python train.py --n_layer=9 --d_model=256 --n_head=8 --n_kv_head=8 --head_dim=32 --d_mlp=704 --vocab_size=2048 --activation="swiglu" --norm="rmsnorm" --norm_place="pre" --norm_eps=1e-06 --positions="rope" --rope_base=10000.0 --rope_fraction=1.0 --qk_norm=false --attn_scale=0.177 --bias="none" --tie_embeddings=false --parallel_block=false --init="uniform" --init_std_qkv=0.0193 --init_std_o=0.0193 --init_std_up=0.0193 --init_std_down=0.0 --optimizer="muon_variant" --lr=0.0047 --lr_mult_down=2.0 --beta1=0.95 --lr_head=0.0085 --grad_clip=2.0 --warmup_steps=200 --schedule="cos" --final_lr_fraction=0.03 --batch_tokens=32768 --seq_len=768 --doc_mask=true --train_tokens=186100000 --steps=5680 --dataset="wikipedia_en"
Each number is 500 + 40 x the weight over its row's rms, rounded and kept within 0 to 999. Layers, rows and columns count from 0. Numbers have three digits each. The size before them is the row's rms in percent of the matrix's.

# layer 2 attention key, 256x256, rms 0.0656, rows 0-108, columns 0-127
104:523510539499501493466426426554506534471513472445515494556526538479484443524477481539510520477517476458465489432497491544505442549443606533482531507526426547476470488576510481519548475495532510556526449384509501470497492499493501457449421601466506408541538528510436457476517432456499502530497450555443434517531490563480498514509487505392492406498443652483464551553547568476508467432492
111:533514485553447507533465488472495520567518475551470503561416474535425498480464466536480511480537546491575519530505493496502524505484464521483436488522531505611463549474464512397501434407522559417584503507449469497492485518517523535566540507510536467595487533546494511453545497536482514472551526488500476466456488521437467440507492501492489489452508479580506492524572593503542538479518
099:507446476458533499406486421495505533495520474421486545507582401483557447508494439542458493517547485507448550479515484470536510506560519535505534515525523488472506517484473451487470449550485504576522493546502600497564506517450524517521462503443505466427466500525482525534553487462472512539437513501499467508528445533440496539527475477456469510477413468446496458476558568531535483532503
096:419542499469533519479473424519513460532488459485474472502538514494458449491511501400525482520537473522506535455423549519542491505555540453479444501481504472544391468461525501489505497586455488447443522446453497480563445538505497500496462499567527455501465544519549442501538552523541489523524514482483435507512463523461507546495535410524501533400384529498420489542454525466462519428422
094:535505440523487506458471545509482509486517520401510458446525433493544545543525461538486502427551517535476462421500549527486519459524507531474482485476514505492459543569463544419467464501535498504495532442411522446598483531463431558537510500500511427611524558501491499504477496590470451489466536458417484487535402592514471530493477500505485500464465497487508471479527528529552540513498
094:561566479473477530578560614526542513500460524514464515445505530551473487498488482438524411482512458504494509472484506501517479466430480471484467438479531485471457464474565523543524488476563522453507584599405521487369496456556546367504530436570535555533486447491506483515485539477596498491493551429555497441478483453555456438488529469576548493458485464462573510514493510454475514502499
100:461473493526482429482500492471453455527505555473446411521542501506589452528489558491520501474464469500491478556474546565414497516573570595510550501481562490496585514506513438518523517519473456475468437469461565507484434515492444522507455603480473408508454477563493537534515443492469556502446475513489556476508474523485526545493547553464528582455424538438522489534463494526485484463497
085:508523556563494468459529496489473500562542516536509459494437471502545513602477484486471469528481540507524500508544507508557448567486487496525501479502552527466598550522490455485508546502488541455499479471495510470523471439439526490435450532491478469475509555566505568478502444464488479497489467483505509416493452485464503502438517494442501522479563526513581496503490481442471516510509
097:441504518510472490457474551470490485491496488458464504532534555520573476411468435503480518504514557522515447536489482453506566500615534479468536459426472461519423531484546433478442479531483484554524516516484485555493542522472445516528522517459520495515475509485480546525439529467478462423455482523464495513478484514475517553516452349458576471531525453498519546501556516515499494483520
098:522508484528415486499552523457492543517508518571528481476538477515445581449497549451506478468511527491434526395536528489476521446477617484486496527475542490520470540549505510472529436424490504432527499535505511529491527478496458490526533487552537567552550473440497510474481541527537515535518507507473507538455498442527474465452510512548507526481486418532540523490482475473505514548486
101:506440452533537563560405496462480502461545574586485493402470523514529523483559516510524548579546557445458542559465456541490507525476527465471442495475491445520489449490420497430431491571516582497537455451475470497487433486443521513517434466536491516531515404527422517511492495526490547521456462453552468483526499548496458488600449501517500458493534493483516521501437486511485455476509
108:457535516544497523491490557476464421487482505440461508526526499492548444523528498544505476516591502546383530560501550587507471524634500468503533505534452541514548523614544471410460502465505538554519457549503485455536494504484471475504594496487496541534477450483412520502491503479499499540545518421530476454559484447507542429551518563496512510449522504564498563472477497544505510491551
111:481519552517462481510524561446535535473517489460427446509531528503497508559630492481507546554443531469500510478479468495498502510485471490578517538522455510481436512582481508588450470587492506508484577552455558402476533500479490473489525514481499489467490472516477503478534526433526522462525499551538509478507515478581518474557486466475495520585519500453443542446459489550497457518528
104:494556529435454465496493502451500580548428517551494467419562504545518436478468386501483516551433534515500542424513450492546532487554538572497500455482478476508549448534523497536467506463523527549505557534583490456551465531493524509529408522492506564532497504530548467502425483496535426501487497598551479458506493473501461472534430527556490499510495473452529511487533468524514528491545
105:514523546491488530515535539448568425541632515536461448443484524432441469474496464455525519479532486552545501497575476504502464477447492448506524562503469485469507507524538529527517549480454504493476524587480357504496515491508477515466412528510461527419470521466441505538477538526586504468525507508500488500510521521522460554505497485528443492448461411478472516454476460521504508512450
107:467489375474507539555514491494490467558389442431585460518573574553572477547520508430478487530478450541503506527533521540484511465531519478411509482533517499463471528562452472553514439495554516546507469537515577517518501476573471565511552487522529484495506485541590477558526504519470503480525485510504503526547459553519529524537596584569483535518498474541525475451570494462552543471536
114:484480492521531481411479533453476483539528488475430457547501565485496452526541522498453503464433485510556546451445457486427556565507454554432520511537437518506444510496497431462454525509521489474463520460469473408489518539521542535486490507520558468520519542539518477553484533532429514522452503533481444516478396500482502480489480442500569485498543498516515525553514549546527529468458
114:498461446517542487561463472471523416466488519461480487519497431518440594526479528501527467406482445502433468484416491476468398462458543546469431450485428524457497467502456537546499532510456454556397516565511441502485544523466579517522580437588543474554500502529514490488501562469474466481421438489453504514511496467498502530463584530507487539469504523541381501459506456522566501525504
098:447526411489466545530512534485472492533504508516432422460523537538470507493423444470442532444515509495536510442501511432522554486443532489501519516463512516466509485456519519456536541484591504468452505520449512529457539437481532517525558390508556541519535529528555493511480459496512463505497569552455443465471510424476533396503524505601449467480546459582515600483496473462565565462514
124:434577543538473541512458476476520515549534548488464520466506529493406572514502451531463526513477533524462483485445416430508573552536463508506473454441471468480473510532552474459538552475512476514510538495500549490485477452442551499438460473563530563484473543495526472488492469538514464547467532451504482523586510404503437447498509476481472559478518495509497548504438463440436543501597
109:441511474490508497492485534559488516415501469535500500422465503469469461479555499520470544471499536416477516541545527581518466440513536521514631419508513468522490523515477460519487416573476427437480468465507486490555525495512427516462420539463528489474509462501484463438455496527422573517549533502535476487549526433517516490472483419520563407504503442544429445506479486524520505478478
104:453529533472541520469466441565476565513586532483460531496528510489547517485474505518494512496494485421514498549477540488540506503485488470438536566519536449502450565446533435466563511511517546531500472455465493593401492572490505499511451518453533473507510498552443532521552493494446491473404505612462522470450525518478509510461500493486499509505455527491438554497468493550527577454511
116:440511554490553498443399503537469487454419469535510479544433530506520524456502480522525480502518537490545478480488519558490533549501464524568578590495469498454506518547458463454482489548510520483548519514539500510504433436456564559574472441497547445487433535548564538514544473419508490492525460541549517517456524502441483435521503511526551531488509506513451487483499582518543453431394
101:528537431528538456451443478532566460585460524493503530520517552500414481570486513472457510459454489497497526518453464427498489461499492586499508437542552548439453508556479512462493478483555506453491433494519562506471418461454471524501542488457508533456539507470463493493474549463489487475516525459453528477546550451572557517497481518454577401529527512473570499545525506546479508473485
106:543559475518569486552520476446453502521479548493462501531487526449478468431448482493495527501463473557489523545548481477487499523470544526423414485503459508555503512453511494546557504439555494493530462454505504525510420548472415474507431534547454503473487556541489515519442449436490514508505497518469458608499428482454575395508454486543495468520517541471430440466546435467466465490475
115:491432527539472499473489541485523419504554569596496530525472513442510442447528496537492549443582512497546481564583465481488503579518508492510594467503491510530564481552546525476564498503507586448507470522534491467562515481550574488433495519517461562569463457511430535511487573496501503441504524492534507457511515495528524536490471535479555482518533528521562450500409455478520478480492
110:487533506483494482529514491477466456484444502459477443549481491475572482527472572516584507485516482466484468459457498450457461482590509528454466481548536486514427542549496442507576501464509569445585505541533492473470501541547565456454466503506582474448485532500587508575442495457470577470525513478455491510457472466454464482446557551488519455522532474420503476483461511488490495523364
104:537507600430453511528496476417508520504452510490461493480455552524463517517485492473526496475524443562530468480508563555485526475439506502483457555422444447542475485540512490505465470428510501475466513520535431608443463508464451531504491532484516589477527532535515532519447574491477513485552472533587533491466503491404515457478504463439455446466532474406468483493548505441475559473500
107:576504420483510466478481522515480485518493511512481433436505561507489502497522501443544505498494610440409522551423533528416465541495528531591513489560499470560496487412504472505462476535442505518493550534487509438530455593528547485563486490497453495488502542443472566462454495495503492494521503537470533511504451423488548459516483459542472551509502559476545530543518458518465414430446
102:553508498420430540492502530541542510506478559475500505459470470496541524526464545505476464504480508511463516489496426485586544540452535484449463573467517496453510485504483442513472500495486493507420493503444543522561508629486510519525499411458472497487447504521482529529551505473507525491503506483548487468536483512523546431523445520429452535527497520525471518577496552609522474472515
104:519483568437459479600515450528547504567560508455473525480535536515505535429451544485494465504517510468522504428482469477489510501523548495466561485478522433443408529488453543515454535572494555489492421475465522486515515446488479478420512467456538473431509482538541548520414595530522458502469505514442545519524493581469531526470482467421460570561550528552520436525496421529483467513555
109:441465490504499526522472478466489472490552448479513552493504544521510499561540508478532487468503546492446413555497512551559587508501471520551498528457483570463482580508497494446504498402514540502555430534508535549492520492576521502501558503520501379561489486512519478480485448460506454439536520540520442388481528565502517533453526438475510525443486575491495543420510494500507458462511
092:501512518504451529554510568416557531493529534504454483454412474470551577491504451526467504475467482526533393487555538512578475500466464501564523512505538474481481497540500419455486480489469526551545488561613481500511609513499526532539516496522450605495488470520450512451506405505491557553460511530555503491495530515478506509501526521523515475532499449454492561510450553478497530534518
101:492504513497541491477568486470416432483455510482466491538531486472550500492507526505475487507488539507502599458587492610468572449444449520544483507467460442482438491510533484524418468442553454505472519552464486502536500525443499503546492476568506508587520523504502601509569525458475477542483453486442543487571550484530493571493455472435463450517493495524483438575471525431510463513474
082:500495519509438526549472478577485498567514541506511542483485495422531504525513557579495515444465485516520518555537460494506487553471506450477463501521476510521514484485471530455573499485495454503453475396487457453558519534543509460509453474534508558549570502527492513478477449539601528523471462454556472514443457474488495479424483506593491441525438465450520567459498467473528472516572
084:509571500482467582523461496438393492546558485470510540505476497535591521552565396498454474541480440504461555467578456518565540499461420421507465480550457420472486461478494529462501525474453507431482464547510457460508513469441485516445486443514525526529498491541545484479509498457559513526480546483531471437541446504443524472453508533524504511506492539470493505484518555541434534516519
096:448435488482547498540477518445531530492538551464460522546476493523464582526511527468502485488520487573443447528371575449480476460533483554468509522468536482485477492558552566552509538548499504530464484519523601525472494462479455511482553510499563473580543526448538456481524571497414545449508571532528439553449513523456488526503567511475548533560532520515428457525447501537518551517500
079:486495479491514522402538508497499527432541503417521468508516491475466475494481628533563473492475517481513536552497519492457515505480461567568466503518517458489483558415501429523488557487449537441505501529537482498464508495565526580434495480532464506457474507515546500463570481493499434530566508481482561547494520493508498410464535461400491456547573446480543482455514531394472539573513
079:501481487548514494496520515522540566492449492538455435480471508481490492457494528558563499486549478502523562451560498556519506486561524382523506480451453543518620519483508425423541502501463542514483519477471600486473463445520501446481609420478495453484547490583543523552442486391501532547581551564465530479515503473486492522545488469477519442481526496553473610524512438474524445506575
092:504535561483439485527516582574488524420529496514549493463516522480483449507520485539536480467479522464536512490522485403591405489480536480509505479533514512501513466438438495452494484448490501454464470433510454484521538504552509549427448470503396572509522493563453446464508421555558495544476471525526501590453525482478485482461511482497511522505497457447515538450541507490593551562552
085:557522526536462552554583540520534496572473515472458430448544463521459456426467476511496491436529462543572499467468469488469447467439527499459533479481502487482524483497436454466472490512438482528527481553533446486560498497501515505499477509469453487479498497487490538520484512512531463546507557510531531522534451504463522529554504517545438528497457522452538529536496522429556492397504
095:527488501532539526473521508430539485538451556508480459562455468487498523485488396498536495546417492444551405523485555529489510555526455565537461518513429538485474549548520474531536485558495476594502494498518499481412472526534471520486513492488469475538526464459512517570510509408451479508506535496498533460517547532509482474555476445521530513528480524504487456549507544477574512414502
093:441480508524435489484498549494419476430548471530508492524491504479520565389549502501554505593461507475484471522495502544503517521414464478511492450473526520517504434527504521543433558432553479518520585442547525465479416510543487531493491506509458561546459521475484542454567469494470470523455491498556460433524560523542528576524531472562487498539506516510500591570557446503567508496536
091:513471558468527511397510517482537457521479434493449505533477525591504498465494501533505561516511476563534479533499533460421449492490472579513535519459500538529492506500553571543463463497486510488515466471438457591468487534488504479554559523582508400501554476477465480417572607449450477435531528508417441547456556557475462582490458448488528527486516544454459491495530496501594508480414
090:532584485559568456566485422519542484490428405512544483587496516503459481474494444490475427519565521516485497487529476562458510522497446509507490511512438538503464486491518510552587440491550505551493541473488430568515438505446468460564545517548463502584534397493465504557497504510573473537563550464508465504570548518510502549550479487442490451503519587466501493561535516501454535438515
113:529570562528426483470534557547497517558542525583487497478486502537506506456487539509509468522535479516475432535501530494564521528565540590533560487443417492576482464504413527538526468419449524501471515451502565525507544565438580494482517484483529551526527419546541493485483444460513572503490417483499526500463597450484504483433442419497429494438513454447478532486494521494507479401594
099:506464470505529498521565502371480521477510556509478466469474497550470478518525465431528550599484507577490460512507513423532440516397507554471445473409515590562509560421521550600502544530417486464417567513544530527474564478521524491452530484589502500537477495472468481519486454470414497475509523506489437543488498455541503473514510482525520550529549537492469504492509550479470503462459
112:479495536494554491543589470476486522465477421471574506513466470531510490468486559506473462535466500520466505493525488528538518530472523481493512471512559582477481540474459510475481481442598469473512514490526450519516476524520452557504426523456489538476595583478516583411535532510515500533511451443542501430464469529517505499434513448534507492465479469587569475470517500493445558574477
102:508473622490512527468554522512555483432471537478468472477538424497539547507503569492504508465510488573506462477461479489483539467450525618488456551517388429548481515509525520566463506473492551460506487470524505521496523517570523471524461513496492431508536486526567490532547589492438493468503485503441511475517538468491460490489476510516497539472460534530491475545527443499555519486504
103:456444544599514486416479616513524390439520550485481456544525497505470529515453493459488513456521533496469519521503506473560477534472508562526460487483507448457525474475468528505431522520442477516482475510489503545466543602482577538496457505513480539516454532547570486562557430527441568443537501514516565474490460454553531545466504458521508504499421426464500610464450508515483492550529
111:477367467441509505548483486505589484450542517511541519491533516554513439450492433499491523479525487506540526531508572451453507537531498488499626502536457494506511485543481507552531504515472464470513441573507547517547496553512506538549494484477529495516558511472493460601481562495445514439530495487443509471454486540547493514533483379476538566531492513575469441555536565588496464457446
096:441470528502459454497456525479545467517567522481555477499540553494572426497522523545541541444434435520524490536530565444529520500427537535485486489506503514499545453564481508478499455426471572568508535500460467538528496554457548477540465560483483617615510487439543545481513477466518479502515494447474480432492521450455502503431488542510509476553559440500562548550438553472522449551531
108:554588525560535511466497417465506507532427569454477478484473519489465511558489535477499513513511541460539436476486496508451593478512526494487477415448483492455434460467522496503578530555506533573510580554486500450614454468451494497500424458517496493473501521492465542529433526530499582539566447510512518524490421543527479455518568479469472526481555455502452474465538459414480523502442
120:451525496531515551486481447528436528499534536508595545560473538497540586470503503515483506536493497504464494570548478516475499547484455459452463495503578562439478501460515524465519452532568517554514463473575512493520479495530453617467459503482521511461467497481456559522547552503600450586523531434533483468538511569510501470547551477534507548504454458497572424496495508498500517490492
109:523498556459517529419548424494548513502454475493475538577465474513513501526500536492569472462452528531459560534497479542570488570549492529546439465464445497527502532539511515501504506437543516554495513526504500510507495483516497457442513411564444502477461478450580530489475519472514509515505452483454479456519470491582440490497452481478539448500468466531426554479474465465489518537545
105:534509496519474463548489462509447400446530482477480455512527518542514500528478469436447540503491523513583508501506594507515579439481509559457529440529459531532479532581548511519513483461500451527467539521497414561521519542429483488498491474456540470514458500437495500608527513570457491452542514464583553490578473540487483521490570493511491482574516434503540491494510540440523461543491
103:484499504487471441451503502475474525491529553502551501467564489544474538466464479499498506492450510553534514491522482514540474454485511469503487570576505511525545515492583486504482475511490460510566445544407464501423447499540524473516514509461534494459508518427396483497529503508533472484452579550468532488514595556509576439468509498462514442479520519470426496521464482524540540470414
107:470519501540500532579514535492446494459499480424511558477519479479502454469440450516523534515518549518506540564356492479526534411443546506499438555493453460488500553546562472556499511507592480465503501484479491504476471523523552464455498495515521442533507444496489495496506465519530452554513541504524453578514604500586512523509462497553474499477584499477529503549486493462579516545511
104:512493529549543429422475492544480494520534519478477584498501472485515517521542528490459536545533471501541494549568486522513528513475437492502561484437444545522471507589491595519523474484514488465442481514510485525493513401483374543592516498580481528526537523492474496515504470603525465478434529477417488502423544565539512488469517510467547504495527573518458526439495466515505523482591
102:494556515423515497535503522460529455537496466537517530495501431488537464512516462454584483527484533497530485523464474514539443449511527525447455480480475471480474533520532478534539427446470478427523511573537558519437488559529505430493453506440504551533487481474505555477488530474532577524613553499472517528498505557546542544524533605510546477465505499565506527473460479480489479546442
102:531504462570465462528531518534455435594517542499500513514535494461471511476533508440484506480457528479497503423550572519502535481546531470486470471520586516536442549558547520408484487515503525586451450447554582553478479412483521480497480457536478474455572438536518532547501517525587556482552465560453501491521451471537523469553504433501521533504478546502507472469471496529544503484436
109:488520471438484498494444518504520489514469465454522471517522488530510522506527533526493522528497399431539513506466515529499485485567490452519527543544534493443510401464465526442521486485544487537474517557533531557541490481546467462535432520517584460516531524535459522483495540528541485471465521524512426482468459468475597421510579526485494463502483435460529517472583452516506498431535
099:470454476490538477492502445531482530458521470441525536610528532525490504512400535497522483515464483454539545556517544485497500542494507480527550524494569435501443521482663496513500476523510502502440501526509416509545480464527510517504534490442466518452475420514472544575485475479508468539489552508407544444477586555499521563563546403489510493551489470532500511502491474515490535554441
102:454541475470522528451491435450500547509489487496437543468499508548497454469509472507621470449503482560511564499485566508481507495437535498533480492527486519479506491545512484469482520475478466499529551488491545502481494502440504451547500499504466562468452532523524587486469425468532495518538549558424564571524528559530545494487502490521527529521525623492550496470478497482474585486484
102:495469423468494502438568467545519505513491542539540446533504460424520502513517485480527589475521489533535537461488503540505488596507492531385458571532423469508526551417428487472454447478464545477471483446472462537539460478527515590483460532502453513512565538508494595543504498444519477529571517465414500500554450499453480547466618489461538580476521533578541499500513582531502449498545
095:456454487479511515511522447538515449558514506545471511628500418434531533479463572520527526533482479477528465532500504565534485551437428464467444490530476469450516483471518433528546414455473549516502495511498444478484481413583457439522515491464500431501452560413522470494521517427533507538497557442534539528505478475449550536485570488485452517530508523458513478567538524522456404477536
096:465505505506436492521526528484573508499456459622570504440476506494450528492455510571608495444476505527518470478543460454579506480489531427468495520527487483451463459513473474504501518526618460482485490521575506521549555500521476538511495481527563490494572506492519493513478478543501486486461544470562541512466495477446498487548482505536436490435517445440541523473445504436495548474522
097:504516431575498512502475487465487524544499518541449538543501514451448536580520493535415495537447437524574491469495423540563528518479538419497515539541493507521490520469491556465509456494476479539508501481508418488529486530433557458545500514493484490481586458509520512528544471521524564529552460457488536560507539495507503397521446437475513454481488505499529502491561482455462514481444
093:510417479478587485516417567521528495501437447466521510549538526519445504475521510541558457498495517536517507433478479534497547466428495500500520450568536490441563419527506527410517485434602494532442501497602441454512535518507510506520459461462493544495440565462423460431489495499523535552491523496466467482544498439483433508430561515511477493446479441518484531512485487544515548426560
113:494408502508509478468516447460567437449556506497545455536481514473443514511492441482463491501464484491572507452502548470432551509466570477529489510548567421470515571505458479492457462555491492507519549491579518473540515580520591461459450511466493491546445467499507548550494437465419480538475519458485534496487516523450496571520536494521534544479472515536443513482536438535541604502435
109:471554501528465574448471514457504500465537451568497513491505546494496427544478441402495476453504588448539462565482482455571477501480548471519496541541557474588523479499541475537525524411435461385493530468460465507481482557529587549572543519585511469477449444542542482437557532499564526580482451478484568503533457432552541465531493488542482471443554447485450489440496430473543538461515
100:486477494508530500465454525417424482473573475551547446426523544518491492550534434439506536445530507412531468527493475438464454446498525493517460559449486514537483539459586475474494486474539514500447459449484422520548488543441514449495561455541463467423444579548519483550501448533473478496469567484494444501508528531519508483555501520569542438458514447472535503515506535531423472491550
114:532498516519467525471483512487512511554521532476515522562573514528580503492454491460463492434463487521482483524423519458493490444466530482514486532485505448553526449526534495554394436476517499485449455434504473464517484499523525454379481476488509492513500495508498582538423486428493411460450405533491499570487493566491573541457561493551522524485473489487447407536496454459494500533476
115:517438482486494502518462530454534448531493451441475484510481440556529409479545522444529468541483619495459483544555524472494485498494428502541550577520462428468473527484445503559519461495536455506515515551452532496504461482516497506475502570487531472482488558530498562486423566527518550517508524502568486475495571476553437452522530431456450458458532477449518547508482560528485483555527
108:547476487507519544517504496546523485537521415533523510569454458496448531508479521536537479523496518504540502557551531547452546525437447538465540521507379470546472531516506539516457582461463468521472571460456571504536551461525475510546527546515531457555543526467497489516507489395457537547543528522503507440478460557525426461523491456463489486503466611567486498512463433475596502522589
110:501501528481565532593492521458487535506501474459496511461503475461513459503491405451503466506499525470548491497485473502513508465559521517557519515594533587509538485509460489485507597545427579426524504510420537410447427575420482440487538468479458509503523467454527478623537415461384595519556453503473469548507520557539462492514552476488493518457478485515424495538530489464445481534474
107:513514511614438535479525482562537467488517504557546527508571523541513527512463530543507464487584473517485465542541499462557444483487485449470478524494481544531518579550504521479504524393546512472442452471498508461519552522491504474557431436526426468550513498548511480515440483460509526516506504516483514469464455553462541493614543442526498508495536539489516512516482442545483462540567
100:566610515509442524627508560499528554499506494506479546461548452480479500426619505508443457465488477481453530435505518549530431481469491467541535542531424500487496453533530526479568508511526514498497527501524579497505525491483481464442488403501455533440490496512564486519450456444570561524513517529493514539519496485559545430450540514487425517520491434502503519469557499492477502524550
116:507458503464473459544502476488502563454512470546507526484568521539468487577550561443584546525574514502470505555618456521507484416462497428546481498525484529526510506505506516517532470469542453498526488527502496551518479504555469511426514426444533472520490446404580514528515522448530494440459496439501537546527494467564416571529502521516456465487527530444487522536570507485566518456488
106:520500535572601575501525505457488485503509510506504479490462489506456461523464539515499525465493496470497422479503509508560476455458523482541498520497547454514537554530499460474477457491505583543442449478543488504513477541572461513476443433473480423523393559486519524444517508411496479507490577482512532499505510449557448480503520548451452431529503449482483561481556516524503466551489
105:530493507634543521520497477474440501486554433536519395484472426564515449533445460530488543482394519450452530484504472516504508517460434476442521523475450494453523462531555501541494499501532484533542460462511523513592489480508513555441420485498501502497478530523574426529534546461548499449482456548471511411543500488461522478493459506438454452542520514541576486442480568437538489483515
118:506603451515443523516455531468473509537461437493535516417474458493435577517439471526485459504509553463522458484413566511513533501550553515466523574442477545531450555497499485499491453524416497473492456557534607485516469504528496561577521496450494517487491547441474471553477564536444537508496482540458501554506546494534527498488458504475485465515465499409534457482513528494436541395514
119:481484464467496473544547532488463503539531570596482565465467473591501500537524495460475463484487468531435464622516486524499520468462456540496483556503544566483526575534492515487470507498481506524519468553599423446535573523447496540498498512533488542521549491544488488489493520496504535531525443488534459462469532477509467535475444545400484528447508562450573511517434518493432530487548
107:514476543529450547479503433541435457586497490478521448522572482470516490506500460522427518489566512464508480468551537491479463445468458515514544488500440421490407507463510562498409451438422494443494564615574472498540515534502539514508547518476502575523546530486432542505517506480413486505539476460486550449524449555498488514544508498554530523443494523428525485450496573438483462593534
121:498504517446488553419572449447518467484548517438491500542465431471581485470510400511576566508466505550482473519421496499452542542539472548471447505513435467546527545478486523546455476535498503502488474437477548508514497460506493525480468548557425459478499533431502509574518488449485524513534507542522446479480500576471443587454534513512514566540474571571474503583482508567519467515466
114:483477467498497513447500448458521537501534573526435423504528505469562470506535437509481599445537501522574481469438529550449541534441520518560454599470437439523495535501492527529410507518475523550416452521482454617552471513516548456498533521456478472508527561533421539495548500497459498489474464583506529473519542542472483488505512533518509441468499530511495493515536518472508498510504
114:517423451549469483528493487620493519521512479506544491527481472473475507499491524485467527520538494479536475441445501493505487532448547562421503471494478471530528612554479462534442484435424548460523441481464490491491450464488503478422466508465544474525539488463505541582472473481476465515475480487536446477538514534464479504520558496532461457464397527597494492492510528496452491465491
106:564467483453546480521552498507532511482563538457451498570523472500540478460535509545501476549529471477481554524453562545501437472505467486522529449566515535443514548484521484538444543476465563565515495421538462457476505530517439481500517502490516472502522444531532491545525490520474485473536555483425531509456482613456558519435491471511541531464461583553458463516460515460539534582456
111:469458494490461440455443481427460456484571505496462573483531505539510571476537479531557475413518525470538559481462515549540467553555578506554532521466486507569489457534499518518544456444427547524581515483539492466457520490478449501484503483470414471533439418455557491496476495577447521477475544559504471494488496483452480562518442480500554536464452543451561481508476478533488522439538
112:520546525437460549529459546451518514499479461447450560534505500494429495502556454516489515458479509551476406538491438476514500493490460488504545446483568465521460520499460551507514496426516421527521514506589532596441512530487533577520510494589583513504523530500541486480487460496514461494455522429483522586521451500540502482510489445533517467427447471496487559494504515473496514473476
109:519432587460489434449488511497502567495452466442545471544472459491495500501491546459542516384471440494547532485512516466519530539518508469535505504574536454484523514504452472472561575475564515552484544544539515497413485507562490481507515516488475522449518580479520488480493549525462528491523505544449516462472528542478498525531534453538459493570441563442514475547487515511551459564483
109:431524463547554463510509578448473499489493573428518480472575465535479487550599481483495470485551534497532546523528439433532459433504592480507520445520428469541561466462588523482534566498581537485448583491500530597473549480466534513442516525497484466478545495526495467518516436553485527544464469478478495555476464538484532473511552548536440440572418538519502510481495482543507500499564
109:493494476603485441527522503468532519460468462432533474488581501502558521554453522539483439520520471415485506507507453541519509513442503504548474465509553444406520484549483436471498502460495439537491542506471537549413553452534527519529480478436541463573537545421499474510521547473532504508527487526597471556553534503461473513580519461516537544413528548482548508438545530457526510426508
113:548539512455491438496488422601515480562518526490479475482521496529491486484481512421471534448503465465475482500522526559519522501511490424524538490457483418529545498528528496542530552515503478486447424453523552474484444480474512420543449434501536529511581508522483440474555424540528458473509476506458480520462413516540475518511497593533511496519501512607532497542590545410525477530573
105:490461496517492533451507497466477513553470539482487508449515530544452536537472466570486500514508565504484501462609467523430522514486421442489578523494495512516473512468459418549553501512472528525542512577520448520524474455547551481458541542597555534567470480471450514532535500552462458475482419479461532560460463507485479490503512454516501575493489544589400452544482491489488441489487
106:548423537507473534493559443516519498501455465465502468409477538552539520472515489464526519545490561517482547487510484506575485428487554461523499534482579439455481468466526542549454542457465520584570487529437499486499558537492536559595507525433566478551479430480506576493508507465461513477468436490472538481491467518491500495483482525566522551518489411471458497451528491483433468547463
091:492505454557510474516497540496535486427495515430531514478508475522449493483485527480509521473515503542489502450433503436475602516514519489505593466472518528488448556498483548467507512477479522489526444487456500563510522433431479540530572569497465516517477528502573541486510454522504409523511494567443411495501531451514470567436540491542443493448534410522426436557479566501486511464538
104:479473550568483485462516552506509506560517465553510485473587436471556541532520477430445547466446469519511567544552432492471485552452563521406542452460537538524436493467537488553460485448473508504493523598519517497439424438512610427461531474526520495458441518496479535492504493479478406531524556505499457468480517535466543488463587497481576501450540470545503447545454550431490472500533
091:464522465485471536508519541503469513504537487515526454472473553506443573541549555478547448529530492559508444535529540477446452431490504516535442444532425464567495508519528492520590455506526492530555488448508461548512422497563554523506462506528554457517502462475440506490537428443512501517530545517460506569510461429510533568494502539505512487452508488455512454472499471548473501533532
108:489532541504464490453503415492505495543521470470486496559574469512473514521441481477524538569452495459495463531526500471474485541397503559468481547538528443528564507448467551535510474469504518584455555468430559561445544469494534514502482519482455494533458465477485533465515423482451526489471530532501520518523460449568447484458481467566463518528502504528510406459479591558578465486562
090:496568442558475507479462550472506546484470553508469480388440501471429495480492433577557474520548466508433458494506541496561548478546508523566525506511494495490501538508577511472528514496559516523545521462443550538528530557540507552468561498549507555488499480535480438533474567551583484487461518400470472439456501499500476482495456478510474501473412456520510500504503460594487465494475
105:521486533534521480474458446460530490572552431454501547477551473493459469534485482508496518508519407400548558512474478506490510457468568492462456540540511502514479572510499497525435490509552485529484544509476546486477505485575569507454530497447597523522470516568466536476462467567462489429491548490483501494514539480564484498565565550537527547565530526516558421498531416462488530441548
105:456510551538486525452501444437514488438526450517485509557544464539564506486529476453446527481532530460526471521490413487515495560472511499478454559507493461507494460458408537544545530504430590511429517510500452462454474510423504420531456454481471476451555467484470472534481527484432465462491477544470459532459485478472505506455482455508538477479472540465485420512481426439554515515506
096:518491520543431447465504452567467534499543501473480503562481486478442474460558550430478467551468512551577526450509456505536464532507452507449511479505569455494555594567432519534483427520415523513506469480476527515504492492497516509493488459508461471479499527547451503458531493518451456496481541512546531499455461514533528478530513523486465530567517521515452478511500478439488451494497
094:466488478567471462476556498523520471542508562517558456448442485473510543536505517474570572461557524478473489522528453514493475496480481491497474487511503541525489531466542395461516478466535573530549559569508503506513460432462548446499548428492475537462510497454547512487476517523474440549470533463483463484413580543395519493453549451542538542458475492532526468524495615483484401503461
100:498517446519485489463527473547438487497475514556524539473454546409419513489487586465552436515512496589500521559466544484557450523463499454564480470511477485453481470577457490513466487572490492514477498479504425475610561521556510553459558459513538478477500536430478540453502547481483503471533487500533446597401479499494521453430524512497434508515515592487489565512547539538434478534439
096:418539434474504515559520562475528512496446531545544462483474453541505430491507443463483578515476503523539428465539547491536623551490464475518470480420471490510509495455491456536487501429502480485460474529388488474453505458493462564559512513527448530533488528521488453446480476482587477459475547544509519442489487526422528506420403461528526495534413458514504436449524545536517491551507
101:459505536443411529489480510494472495490466556545492482447494532550438517501439509500519416526480500533479460523502437484574500524452532469483524482521428439582519525530482491425531535449496475493539505463486568463578517572505454518488482523551450511446554497506484420537478510487486523519442480515425447488522545539501496429525471587515480468513524532474505492479534480465499477511522
101:444510508503472516509517571504562508476502576518562499489455500587523430459506575525497460476490518512474439481483535515411584484518443485507462485465457436498534438533475466400520574431595452539491553459503483521471465505493440478528502504544477538519448508477591522562498529453547472545518524456490576457502477492444469478504471469483503555550441420553488523489500467513526522551439